Weights of a small transformer language model.
Size: 24 layers, width 192, 4 heads of 64 (2 for keys and values), MLP 768 SwiGLU, vocabulary 4096, 15M parameters.
Architecture: rotary positions, biases on query, key and value, tied embeddings.
Each number is 50 + 15 x the weight over the matrix's rms, rounded and kept within 0 to 99. Layers, rows and columns count from 0.

# q: layer 5 attention query, 256x192, rms 0.095, rows 34-49,97-113, columns 128-191
# k: layer 5 attention key, 128x192, rms 0.085, rows 33-48, columns 128-191
q97:43 40 39 61 28 57 54 26 44 44 62 57 47 47 39 38 69 44 45 50 65 67 32 47 58 38 56 58 32 62 67 62 51 75 34 63 53 36 42 39 47 30 40 58 57 55 39 60 67 54 46 42 53 51 50 33 65 62 52 39 53 25 41 46
k33:39 78 56 63 51 34 55 62 65 55 45 49 45 58 39 60 53 76 59 46 40 52 31 33 57 49 48 47 62 42 66 60 59 79 49 27 49 52 39 52 47 53 36 79 36 51 52 42 65 62 23 68 47 25 29 61 41 53 49 51 36 24 40 69
q34:75 46 38 67 23 59 48 53 56 53 65 65 44 60 39 35 67 42 50 59 60 43 53 68 46 56 56 67 50 56 54 40 63 40 51 64 43 42 55 51 39 49 47 53 56 56 32 33 44 67 50 43 63 39 51 58 52 71 56 32 46 54 48 35
q98:45 54 43 73 40 56 49 60 33 54 92 71 16 88 46 58 62 56 57 59 83 50 30 75 38 76 39 62 22 56 75 41 63 49 12 22 47 32 37 01 20 27 36 62 61 67 25 43 47 70 30 74 29 43 46 54 32 71 78 52 40 40 55 24
k34:51 36 66 49 78 33 51 25 61 48 24 38 75 24 69 51 65 30 45 31 51 39 25 07 69 34 60 39 76 35 43 54 57 59 69 64 76 48 49 60 82 43 42 53 44 54 55 64 62 53 17 61 52 58 53 43 49 51 32 66 55 12 56 57
q35:35 32 61 28 34 43 33 57 39 27 35 43 87 60 70 45 41 52 26 44 34 61 62 47 39 53 61 36 70 74 43 25 36 33 65 76 00 68 60 70 49 74 56 51 60 41 54 65 67 19 55 42 32 58 66 59 42 31 43 22 54 38 53 50
q99:32 26 61 49 58 40 40 33 53 27 50 58 61 62 39 62 51 65 25 58 48 63 56 37 50 50 42 38 61 70 55 32 52 45 56 70 32 47 57 68 65 50 48 45 40 54 53 72 57 40 37 34 67 59 47 54 51 44 31 43 61 37 53 60
k35:54 73 59 47 56 48 41 59 22 76 55 61 21 60 38 37 60 46 73 65 64 75 75 75 25 61 33 74 28 31 42 47 63 53 42 08 61 43 46 53 46 23 54 42 63 45 24 38 39 80 66 76 66 63 61 48 27 94 69 57 35 77 43 32
q36:51 68 59 41 50 60 62 45 66 66 57 44 16 55 41 25 29 72 83 31 49 47 34 58 59 40 39 51 37 18 54 59 71 67 39 39 93 37 35 36 42 24 74 42 39 65 63 05 31 93 56 84 63 35 35 48 54 67 58 50 50 49 76 72
q100:38 48 60 60 37 77 54 53 27 52 55 55 32 52 82 37 60 37 50 42 37 36 56 53 44 61 46 63 35 38 60 47 51 44 26 57 46 41 37 48 50 43 49 45 61 55 44 48 44 45 47 55 41 52 52 39 49 41 73 58 39 54 50 30
k36:32 35 56 63 50 29 24 59 58 47 42 45 64 57 52 81 41 48 09 44 52 45 34 41 61 41 63 22 53 71 54 50 34 61 65 46 52 30 58 61 70 59 29 75 45 26 49 38 55 38 36 42 44 42 23 48 59 25 22 33 67 38 49 77
q37:56 55 29 50 37 59 62 46 54 60 79 93 34 69 52 42 29 49 65 44 30 41 68 53 56 67 42 83 29 39 52 62 72 40 41 66 75 42 51 32 60 45 55 64 64 55 43 04 26 67 48 70 57 40 38 64 48 51 40 47 49 65 58 28
q101:54 55 36 43 33 71 52 35 29 38 38 96 51 57 65 46 48 51 50 54 49 29 51 60 67 62 45 88 45 83 57 49 62 50 22 44 45 40 66 24 46 53 47 51 50 71 24 39 44 44 58 35 36 68 57 54 32 41 38 29 47 58 52 25
k37:43 06 87 49 85 59 47 38 72 19 00 25 81 15 59 77 64 48 27 06 70 50 25 58 63 32 51 25 86 53 44 58 09 54 61 72 43 26 37 74 58 78 62 57 69 20 71 30 83 62 58 18 66 44 12 33 71 50 25 54 52 30 44 67
q38:31 54 27 35 89 68 43 66 61 67 35 53 32 47 41 26 30 63 84 52 20 57 33 53 74 47 21 60 43 26 47 69 66 57 48 23 77 29 30 54 26 36 38 66 54 49 61 38 28 85 37 75 59 43 49 42 50 59 35 46 51 60 70 76
q102:37 75 51 38 56 79 54 52 50 67 56 67 52 24 47 46 42 54 75 47 12 30 62 66 57 53 30 58 54 34 44 45 28 51 39 38 45 51 42 62 31 53 53 55 48 52 51 29 40 42 40 39 47 70 38 70 46 51 41 24 57 65 55 48
k38:52 67 55 61 55 33 71 69 76 36 62 38 67 42 58 56 33 67 10 41 36 73 27 11 70 26 78 23 53 81 68 48 50 45 76 50 46 41 68 34 84 62 61 41 62 36 67 56 42 41 71 39 54 29 50 39 64 28 58 39 43 32 44 66
q39:51 44 36 58 54 38 55 63 48 56 59 57 18 41 35 20 22 53 65 47 45 21 39 64 47 59 25 55 48 21 62 53 66 58 46 29 68 39 35 67 29 28 41 66 36 54 46 33 10 95 37 79 58 39 58 42 39 61 56 53 58 49 66 66
q103:65 68 32 28 36 52 50 53 52 54 62 56 57 33 62 61 42 23 58 46 58 47 44 59 49 58 34 47 62 62 30 71 38 48 43 30 53 56 50 61 47 26 58 41 57 57 39 46 64 52 39 66 44 47 52 39 46 53 60 42 32 67 43 45
k39:47 35 42 61 64 55 45 45 74 22 29 24 79 46 47 57 58 52 32 50 53 46 19 21 67 59 61 28 55 33 47 40 39 65 44 61 69 51 54 17 70 59 22 59 57 32 59 79 72 18 30 30 65 39 38 44 47 43 40 46 48 31 45 68
q40:40 56 41 30 57 31 74 68 50 38 69 48 66 49 58 70 19 11 26 65 36 32 23 55 52 59 52 34 68 44 57 49 23 36 55 69 29 54 47 45 54 45 44 48 26 40 63 35 63 61 62 57 61 58 69 18 66 26 60 52 54 47 26 50
q104:58 69 58 20 63 18 53 41 45 41 47 23 43 42 64 44 14 44 58 66 55 32 38 45 38 55 44 38 85 49 29 52 53 49 61 44 44 44 52 47 54 67 48 63 47 45 77 48 50 68 46 26 47 45 48 42 59 34 45 46 53 51 27 58
k40:46 49 50 54 39 41 93 55 49 50 49 10 22 59 47 45 49 65 53 72 43 68 42 62 45 66 50 55 39 57 28 36 82 44 68 37 40 46 40 49 48 74 34 48 24 47 38 40 67 14 35 50 45 15 33 44 25 60 80 37 15 60 46 37
q41:65 49 29 41 52 50 65 71 64 75 41 62 28 44 32 42 41 70 79 63 56 41 24 59 77 22 44 67 52 19 64 52 72 69 48 55 67 46 46 43 36 30 39 92 66 55 50 50 25 67 49 89 37 41 39 46 41 70 49 66 12 63 46 59
q105:59 58 24 41 26 61 32 70 60 49 42 55 28 56 50 58 52 49 51 57 33 37 34 55 54 49 67 62 17 35 45 53 35 45 51 65 32 50 57 46 31 25 53 53 42 66 37 43 47 48 51 62 30 55 46 49 50 58 62 58 34 60 41 26
k41:34 32 59 70 76 37 52 60 46 38 54 57 86 65 44 67 57 46 50 51 57 46 37 47 58 53 54 26 66 51 59 72 36 63 35 55 55 47 40 40 71 50 41 40 41 60 55 63 53 60 33 35 75 46 59 07 58 41 30 53 52 45 52 80
q42:33 75 60 72 31 55 52 44 61 46 60 53 34 62 58 53 47 26 42 48 85 39 51 22 66 53 44 44 54 38 65 26 48 70 48 45 50 60 41 50 43 73 72 46 43 67 18 15 17 71 41 46 72 69 41 76 44 44 25 47 44 53 53 53
q106:33 62 56 52 13 52 46 32 36 46 56 73 40 61 43 41 61 33 47 40 56 23 63 64 71 55 43 58 75 73 43 55 61 40 43 52 42 37 66 22 40 62 47 41 75 61 48 44 35 59 60 41 41 45 66 86 35 54 54 45 60 44 65 34
k42:69 51 54 50 55 46 36 49 68 39 22 43 95 58 53 49 71 46 49 37 45 50 62 08 53 60 37 41 32 53 60 63 40 28 60 66 44 58 86 53 52 34 14 33 51 46 63 60 70 52 48 66 51 31 23 37 53 52 37 44 54 41 59 47
q43:48 54 83 43 71 60 56 22 49 36 49 39 59 49 42 56 40 32 23 61 59 45 74 55 55 46 86 54 62 61 38 62 51 50 67 73 03 54 62 74 67 85 39 25 41 47 44 69 79 31 71 40 36 55 70 82 44 36 51 42 73 63 40 41
q107:33 37 49 40 74 23 38 43 68 56 38 33 60 61 33 62 36 60 53 33 30 58 61 72 53 50 73 30 67 26 32 51 47 43 94 60 45 51 53 66 52 42 35 33 71 68 62 42 60 37 37 51 62 66 56 64 32 47 24 31 61 34 57 63
k43:68 64 41 42 38 50 50 48 56 65 67 62 42 51 48 33 46 58 52 60 62 59 54 47 41 58 40 53 35 49 63 28 74 38 63 41 53 58 58 55 30 50 58 53 62 45 38 47 23 45 57 40 51 57 55 55 65 39 73 58 41 63 71 34
q44:69 34 47 32 71 43 50 53 44 63 50 39 49 37 40 46 49 36 39 29 67 38 68 45 37 64 39 55 52 57 52 62 58 59 54 29 50 53 28 35 58 34 58 49 57 12 53 45 65 34 38 48 44 38 45 18 30 39 38 33 52 48 40 47
q108:61 51 60 31 78 18 35 55 56 71 81 42 48 51 45 46 35 59 60 39 79 40 54 70 34 86 50 51 62 39 47 56 46 51 66 36 47 48 34 83 35 49 29 39 35 48 40 38 42 58 56 54 24 45 50 47 46 59 52 46 64 38 51 60
k44:45 55 37 31 62 37 66 53 65 55 51 37 42 50 58 43 47 45 62 45 33 35 44 66 45 36 40 57 32 57 60 38 71 37 48 57 43 56 56 45 68 34 33 50 50 42 50 76 37 52 81 40 44 66 67 52 73 55 69 64 25 43 45 47
q45:34 41 49 73 54 31 63 50 51 29 48 35 41 34 72 57 84 28 53 60 64 82 40 49 40 53 67 58 53 54 42 60 59 60 49 61 46 43 64 76 57 31 63 43 56 32 43 47 72 41 41 43 53 48 61 58 79 50 41 16 53 29 46 45
q109:54 36 55 80 63 27 60 70 48 56 64 46 63 46 47 38 64 51 52 56 48 70 68 62 36 55 53 15 47 38 44 49 77 48 58 35 48 36 34 39 54 42 57 51 34 37 53 61 69 48 34 48 64 53 60 59 44 62 44 65 42 51 48 60
k45:69 33 39 37 69 73 32 17 18 14 45 66 62 48 41 30 54 45 57 51 69 67 76 37 59 48 20 61 45 54 26 30 77 37 39 72 66 45 61 34 47 60 87 32 69 50 46 52 66 61 83 46 23 92 53 50 27 43 48 30 59 71 61 43
q46:45 57 10 50 45 42 67 66 39 45 61 78 52 51 30 39 28 56 68 55 38 40 64 26 39 49 45 44 23 41 47 55 45 41 43 39 36 57 43 47 35 15 39 53 53 61 50 51 24 78 58 66 47 50 28 28 23 49 52 61 55 49 63 47
q110:49 63 62 38 45 59 57 65 52 58 60 69 66 69 58 57 55 54 78 44 44 20 62 67 50 71 40 66 59 47 33 60 63 44 57 60 75 61 51 78 67 47 54 59 66 60 64 39 28 61 48 49 38 36 65 28 42 56 62 41 45 53 49 54
k46:56 48 39 62 86 47 68 46 78 68 43 57 66 63 69 78 46 63 49 34 45 35 25 38 43 34 55 15 64 35 59 67 83 65 47 69 56 19 32 55 51 34 13 75 31 36 31 46 65 74 23 77 55 38 57 75 52 57 59 51 62 27 64 66
q47:41 50 42 73 55 43 45 50 75 47 73 53 67 27 36 24 36 69 51 41 37 74 54 38 30 68 79 50 50 25 61 67 48 53 30 47 65 33 54 68 36 63 63 67 70 35 41 28 74 62 45 62 22 53 60 72 44 64 34 53 55 65 49 38
q111:57 35 68 42 62 53 28 73 48 48 72 49 52 34 38 43 74 30 63 36 55 56 45 53 63 64 46 43 37 29 63 58 48 41 65 63 57 49 35 56 51 59 37 41 81 48 45 59 55 44 61 59 40 40 77 45 44 42 62 74 52 54 42 48
k47:54 69 40 27 68 54 44 41 49 53 55 53 56 51 43 22 70 56 32 24 63 36 68 52 73 31 37 42 57 51 46 56 61 79 44 43 64 53 23 51 57 62 36 71 68 70 50 50 71 55 57 52 77 39 12 64 66 48 73 60 46 55 62 47
q48:65 34 64 51 33 57 51 62 37 51 37 54 26 59 51 54 39 62 63 21 21 41 49 70 41 51 35 68 47 43 73 47 29 32 57 55 58 59 46 80 42 49 38 61 55 43 28 29 52 69 58 83 38 42 51 40 50 61 46 66 46 56 70 47
q112:64 47 56 45 35 71 71 24 27 49 32 54 65 17 50 53 54 62 61 70 56 27 44 81 69 48 38 85 36 57 38 59 63 49 31 48 32 39 65 60 34 54 44 48 69 58 47 36 66 38 52 58 54 55 17 52 90 35 37 57 55 40 34 34
k48:47 30 60 61 79 45 38 58 45 27 15 37 49 39 39 59 24 34 64 35 60 49 28 29 50 24 71 22 39 52 50 74 56 46 51 51 65 54 41 49 73 44 69 39 47 21 56 48 68 35 25 36 39 38 62 34 33 47 55 29 64 70 66 36
q49:46 58 39 58 63 48 49 61 65 64 35 44 63 65 36 68 45 38 86 50 38 54 44 36 49 53 73 46 51 50 70 46 44 53 67 52 49 44 27 18 38 63 42 35 63 46 42 60 51 47 28 55 50 53 53 49 39 56 52 79 32 73 51 48
q113:44 66 81 57 42 50 72 71 51 54 40 58 48 70 46 78 61 63 67 47 32 55 61 47 49 35 38 60 46 45 41 36 50 71 61 25 49 80 37 62 58 53 70 39 50 66 74 53 45 28 48 38 37 50 67 34 36 33 37 65 58 56 60 59